Weights of a small transformer language model: 1.7M parameters.
Each number is 500 + 25 x the weight over its row's rms, rounded and kept within 0 to 999. Layers, rows and columns count from 0. Numbers have three digits each. The size before them is the row's rms in percent of the matrix's.

# layer 4 MLP up, 256x64, rms 0.0914, rows 168-255, columns 0-31
077:475521472518518497483481547502473488470481477498485423526459571505484492524484497474498505507505
004:483510471485454506475458505507485495472540522493497486465508487494494532482496442462478502476520
101:459524503456504499470519517512510495502460511513490461485479493480488511508467507529544461486504
063:473458491488527476478483494512528504501503477480526525497467472463498483509529468483512515542477
065:491502468529549540466547510558501500484506489482464528535468471458518445483509553490548513481508
112:511507526512511470473541479551528521517516492530544483486413496522494500488485520470521499501470
144:494492505528531466456490498505494505539497563471525487459497517524487523521525511509491464492523
129:489519473451507493479511481493469523568454499475464488471503471519475518493488508497505492518564
121:457536490515537459531504440512452504508452532500470499471502460481496527509527508490524490495548
126:495468452471518505485533486475504532517502491528516495482460498457474482494468549456541495543501
133:499520458482494514538489450509469499533466443508473527496552453462529495535465501514482492490513
145:492488489515551525488518438425485525513513522517518476498463489504479480534520515459496496507488
123:507478484463510515546528504475540549530512500516518453518506485491498504511492506471510451529475
121:450474502518513501520526486480485510526499498534512488463438514498430549478540471505521480503499
098:529540547476499508507503488515525497533524466505483466481495495482462499522493508494537536507448
113:495512517541505532458524473502478495480436485535490526482499446513478480521472486505503472506468
096:473522501513536525461515548507484509504506486504506470501476555498502527516480503502498492473496
006:520507514532531523522521504502544524508520480508509555517527535502521495526512530531504526528514
114:482518459492476486523532480487481523542535503518502436485532503461494507508497476516497495506475
005:520496506509507534497459459519506531503480517508538550475459507487528489472532512525529526498506
104:496457491486491478530504490459509528509499508496485471470492473488476485541453497463459475475508
123:514475466509500480511509483497486511550499477495531476508541489490472507498524466488530492523496
107:495500486491457478480511488464511481523482452532519522513478482433532454515506495496516458487468
105:474509543482543470485499519544492486510463522503518490475482497518478457531503508500539476490515
095:457475467543481442498490469484499515504491527519491473486493484498495535520487549488514516465460
007:514480492509494526498463480473538505444517459489499565499543557490498497514494509520493528522516
090:516460468518493479495497502523522509472465518492543498483434483503481519471486537465483471475522
118:463485488493527498494544480470478524526470520482461511492466509519477487505543484509523462526555
116:481495475485522476518526493479500528507437492507494465514528507457500535507505481496477505485484
008:524516520529519536515494522519532515501521529536531548525535534500538527534527524549522525527506
110:512482484526520502458520480496538466490508505528464491475499495490540505562478475527468476475468
134:481502449495519472529536503465511515568472499503482518470513480511483529523485464494477492510508
127:479575510446531491477516506496485509508461519497483514484498486526498465531493503501514532518526
105:514532505472487469536515444467503478542480524490495525468526444495517518504528478512519518510523
126:498535526472490498474502504478495478502506499512491492473472483503465460543484500531507503443468
145:477509483457514479507509491462487483543461461488506526489487475476459503489538485489485503495525
007:506453511473473506512452482480512486427499469478510551502524532494497506509471471481469506520479
005:503455539443489488528507466485480487517492512473512497503462480500540485518457464468480481488452
005:510483543466459510524481527509501493497516483492504542518505500535519530512471472449475514540505
122:461539506466519483476529483523490539524460517524498497489469500485468524530485502527534507533529
142:479533496505517521495505489519486508482499470524504465482529471494515490543448502519491450522517
084:468474513537545518491495475511457535559535496480479505504499494510529493516529511495513522493504
061:500477455488498454487482481547479476527491473459498490498468488487465486491534477498540512498527
096:478501509465502495474522491500506477545489525553538491502504473494439495516458536479539486531524
140:458544488519516506514509459459460488526529501488504492497538485501453516553518474517517522525512
103:491525484493516484476540515484481476498525491548511537501460511461526543499473468535498546501520
110:529467491482504505505501461464478513532491512524536459488453506501486489494508532474488484525536
007:511515513495484535504490530540507491496543526518519510511511515528519538514524480491501518541520
138:485575507519532511462530475483437500493511513524509483484502467528453499546481498501528506525521
128:542504513472517495516490495433494473525509499477486505553513439500492508522478491471485485529525
005:522505526506479532519471532510523510487533534515532539526537515530521541510509498517498537540510
005:527477517525504512539463496501540536495519506490544563554535529503520517542504535530516534495498
118:502517485471519494484537475459474537514517506475537466455496472514506527511491455521515486528527
128:494515457450496484504536503484479494500542515530532470484509487501512523482508482530503454499487
003:488484473527468504485431484513520512466461532514533501491507517464481516471501483531519508474479
121:516482521506474497512501474492453454511501476516513496508496491481491506524489493511539490487505
111:489503501497507478494517507472504505535512506536486480478509461526504504512510509516471538554537
005:521504534492487504555484522531528526537511538493527524540490491549550496502508498494526518491485
006:483494487489489485461470488487480478467479445484472487481469478487469488463486488477471474489495
010:531527519527523534520510520510528528507535530525514540525550533520524528525527532535515528520520
137:521507515538496491504495476465468510478497522545487502481460469501467505530493517509528512500538
099:459435484527498480526549462498462494492452522522447490518484497490512453505495506529489482486506
119:489552519511541471453533498497466496500508517536508469495501514478510497530490490475491542520505
007:500509528482475502524492523547488517556512557493531473508463459517533526503510472463514507482496
139:476471479520473492478523492487484494521476541478533501442491476481495538539540498476507474496467
097:507502448508524492499507497477495495542534486487488484505545514472491510501487513500522513477517
122:490534506468514499510495510499534517532453508503538461483487486483484489450494513495518458505510
123:516483491498498504510511487498473493509514489502498493505455476475477448506472517513553493469478
117:509499500513523523461512487473468460481462489503513521518505485509473497511502517473525515497537
011:474467468498483490469469463464493475457483467474488501485489496462486484481482491491488493476488
005:509516497561533498508512488499546511520526516532515527532554544491524513528529534535540516488511
101:487489444499498513517520485461512534497501549497502505511485476502493506499526524511519521510478
099:472518512496532485491543482467445502514466470524484471494474498453468502514508499479511510487506
010:479483483492483474470485482470474493485473477485467489487474470478489479469474491497471476466471
004:491507497507475507469453544491499523541514490494491546501468440524525510490490502487486505495507
099:488487529513499475500530530472496518571503506471517455487502491505465481500513468486519488499536
008:488484468503482511475457470473502502454479456476474531506488503482486488465497514521491507487499
135:484515515476550494538528481481511501501449498521452465501510483501496533511526478502497494491488
005:494511451542502501478473492491522487471494495511473523515528530473469492479527523536527511504524
096:507520514504483519445514465478485459492488499530503486550512484515456522495478541550497521477515
103:516493507531539472493533485455500515534446470488500511489501514528497557534501475536457489492492
105:524510577488542465483491466520511471505490462540524485493521451530464481498501541477519512473456
119:446466442475507515516522506480495547510551501499490453474497522480488487522466477533483460466502
005:483471528475455528492452513492497486458527490499522546498516502495525557510472458473448520532492
117:519487495483531489461536491478499517510531495514528483461525489474531485493496513468501471510509
006:476509490482467478471480503515457489482491493497459464488459466494489520462485475482456474482479
120:521477503466502515540514508463500491548529520492476477497537468508470500520541503483510507538511
108:484522485498495481510531510522508479497480505550498471479527495548528501486455515545449496469531
# layer 4 MLP down (transposed), 256x64, rms 0.0511, rows 168-255, columns 0-31
078:541477530498482499521466475497546504502481529502483517519484492500534523509533480508460499468501
005:494469506486489454525517510520509515469483473461455532483493502458457480546499490520487480538461
137:518488504532490514495450511490483524468504506490504516543484490514499492466536533488473509514483
065:460524492489490528479476542503476477462498501545490504507529531507519514463505474511482510477506
058:528488525465461504568456502457508507515477510537507486473492498553475525508518448508442476513519
114:474511505508497500519471543450498510502525516482495502518530484525522463499485504524436479499497
131:486513512496497511528532450501498545487482470494486519500518491522479482544507504510541458541500
096:477511508469495473469523502499502502516496467494440555548532539488511492510479485526490497481499
113:514476508494542490494545490487474487475474451508498467540473513469550545507525471514458515520504
159:521459480462497518545531505500494493515499487510527501504505484464494483481482517481503512498488
091:464520514501444506496519519484497508555500514535546487456505503555471483489508471530491495559477
164:530498511526523498517553457488483521500507482497519495510516519474461484519485492498508487508497
110:479508548478487512506524534482487503448495497513514484469505451501476513480509464563548500493515
151:511490476464472533527523505519508500469457496503476543490497490496549518529520497490504534497504
092:483513486543473514464485500502469536507488521492505521489519534536557488446424540462515542489480
113:477508481508514499516468554507489521494562501463527489522547466455484548494519490499485525464478
124:524488518510468485537482482528491520507491490487472556488485459532504491511534483482465482478512
004:497492513502431542470477506486486477519506536511520486493489505525517524491484458468466493444479
104:530473539523512490489478491534467525508513527520469464576482472480476506471511468499509521467493
005:487496460467430492470515508492457480533500464477512482533503497494495479467480472518487506488500
093:452483524449473537486518540519488470484501501496461501516484515479500464489510473496491497475506
109:462517519445490543468536502498514508488469535499448515519473492473533472499528528494549521497459
106:467551504495511474491499508514492488499529461491484438456517504522469536517458516516495506471518
121:486487502494478537469450511499495542439467492492534529491470499499504483499536477480493532484502
095:491484526489487486472504513525486473464504510488468524537504508494499474556564480523498516479530
006:494451503507464507496500501514479485518483535496478466463460476497509492504511475488444467465471
073:487515533489531481501529452495507507528524494484417493480553519484480506500492500514480505526505
137:537502491467485465491535542499489482499503495505475545565506502499546481465520516545481515482487
111:462492486460470499493472529526506515466539495479533501490490499522476504479532477547509513493490
004:529488507501474462465525490531488514521450474490492486448478512513542509475516482494486523502516
108:472520490467518479465498534493540492512522506523501494489502506481473474457537520489521471513477
148:482502475477483495481487539504500488550520467489511530501496517474470494507518463481489519519511
140:544446512532506504526470476487490482506458504479512549511488518486503504480509518489491475498491
154:513483450547472496551460536514490516480503476510493525499471524508501478471491507489454496481497
137:510530494515546492472501461470464484494520475498529550516513467507525494483459491495519494560492
131:472493478460510501507507504505477512505498496487493543440478508463485489506499457467539515463489
005:535499496505477511508509482504508479530470536529488465451487461534495479506532499498461499468514
005:507546471504475507498458486493526504511512491527512472540522478511464473483510507515501526462531
005:527523482493518503529505465480529494477511521569503505483497462531465471507538522508499495496496
108:520504481523493489511493479477472472470508512472527509461502469499474548495496549497507475500494
141:505510501467499450516504525488485516500540530460498486517456543504502506532499542501490536537531
076:522495514504485500528476530496508479499448491485496504489495535499482475496526521525438520498481
052:482496519510526529511543513438513493458541464512518485487521505489532515510472526510431478496475
129:504481506438472513480485511507488524454479488461528535545502480509525512483540480481487520485485
113:467503493489518470507516530493505499529490513492467479552477487522496511566473483507530473477520
102:488520504522491473518451505496490476521440542471503492478472519551485473507468535491527517476488
116:487515505534518506489515509517471485453498511532498548521508531489524526502527494541486517508490
006:521473514519523443537553485486529551489489494513481532477526500511485490552513500486510510524513
168:522530511523530505464568484460501509490466489527497447534551498511523490510480522479499453496487
099:517497496501500503496546501475512482544474519452529509496488496531448506460495511520511520472498
003:533471461455479494519511489518507482508452481533457509435487493538493509542531506484476507506486
004:517478511481497514472476488533489480511531536532499457474472500511507513451522469495487489473508
102:524470473535494491504485486541540491480476551505492502487503498461534496501456527524499518499490
140:504483557526490507493496491498498547517480507574492540499497527495498470493450528478493504501538
003:536500499464474505496545533535474479529441484445500514491486509485514504486496500518510514541509
083:523528538487532540478512543446476521516463547514515522467521487514511482523463481505504552495457
105:493504455507477498491463523535480527468476471509481499517491540515561514542535499520469529534496
004:495523473438485524507481480493507494496519491509540499528542494516477485471498517534506523494514
003:512493512489495502525511504460509506481517542535553560485480530487514543514471490437464491468488
005:479440478487483475491492517508480481498476486465485473473476476487524499527487502515457474516470
127:513482527482498507514471459472497494499494490516532465477510516536513501502491518481533513481514
108:436488534500470527501503492480557475486547493486494509460517502500499488486509489521495517501484
109:462476502500469491461502485537509526494488477490495517455532500532509509478510506495540498498505
004:483516478450493456506520479483519504476546445509507520533545497513452474482494501531534518529507
131:514488474536520433462486493484511497515505518472528481479524478534480450528526504482541463522505
104:509523531518478519474495480517517497469450506489501528500473548500497473518519503501475445498464
122:501514507472527496500504492446522476499467520471514509500483521480501527501443475479483507531470
108:505502522510484492485470489512483508518535501529458497510460511505523482470496532531477538506511
107:494501487494478504510524502485456509504548547488528486494493507501462496475453493538504502473469
005:515468491477460518475485512521448480513495494507477476450454506491492511485513470482459478500482
004:507470503484457500462465541527468492520489507486502516491488514481484524488477502518440505502474
092:501522523495497486520518545470516448492559493498499530494504491488488507508494463548502516467477
148:496519514500548485490549496488472489524467473552504464484478492470461480514484511471536484493498
004:488506464461471535471465518510480468509545476490540495520510514515535526503471520481461510502480
004:469470495461520522492485479486534484507548487548524536485490507532501518516511514474506505476494
107:492492526463456515478482486524514484471504509484507536481527459518540511491522533502527511494506
005:512468511462489518480516529509463475523502512532485483463482513490547518487515479481456485499488
153:527513483501509542515512465478531510495460487516510496479502503500482494449495460451528507501495
005:501458513476504501479507500507464486487427491466478516445472523473519514524503484478466496518488
109:487449503504517487498479527540519491469535528490506504479537498446513486496542446497470511482492
114:503429530468480469512472478493502517467501489507499500503517470530539521467527484484502515487496
081:488492461459452494493506516520512553475459509467521543484544514459520499495485504521466516487503
111:487525503475482498494546528524504473482520540474481530505485465472525501532497521521544505499531
005:549485490518494487521544497504505520507513507558505503461490482545490499551533515494487493507493
104:498497514555490486485501501486485554459497496484502517517506532515513478562522550440455507480477
004:508500491489522468537529509479516534452542468503522516501549525487523503564504519485496500530503
090:487515524529502520514492494490484486483455488472549535444506474527497474498458544517523510499461
089:534459514487487519519501524514537511523530494482530510478510489492497502506527511505523523534487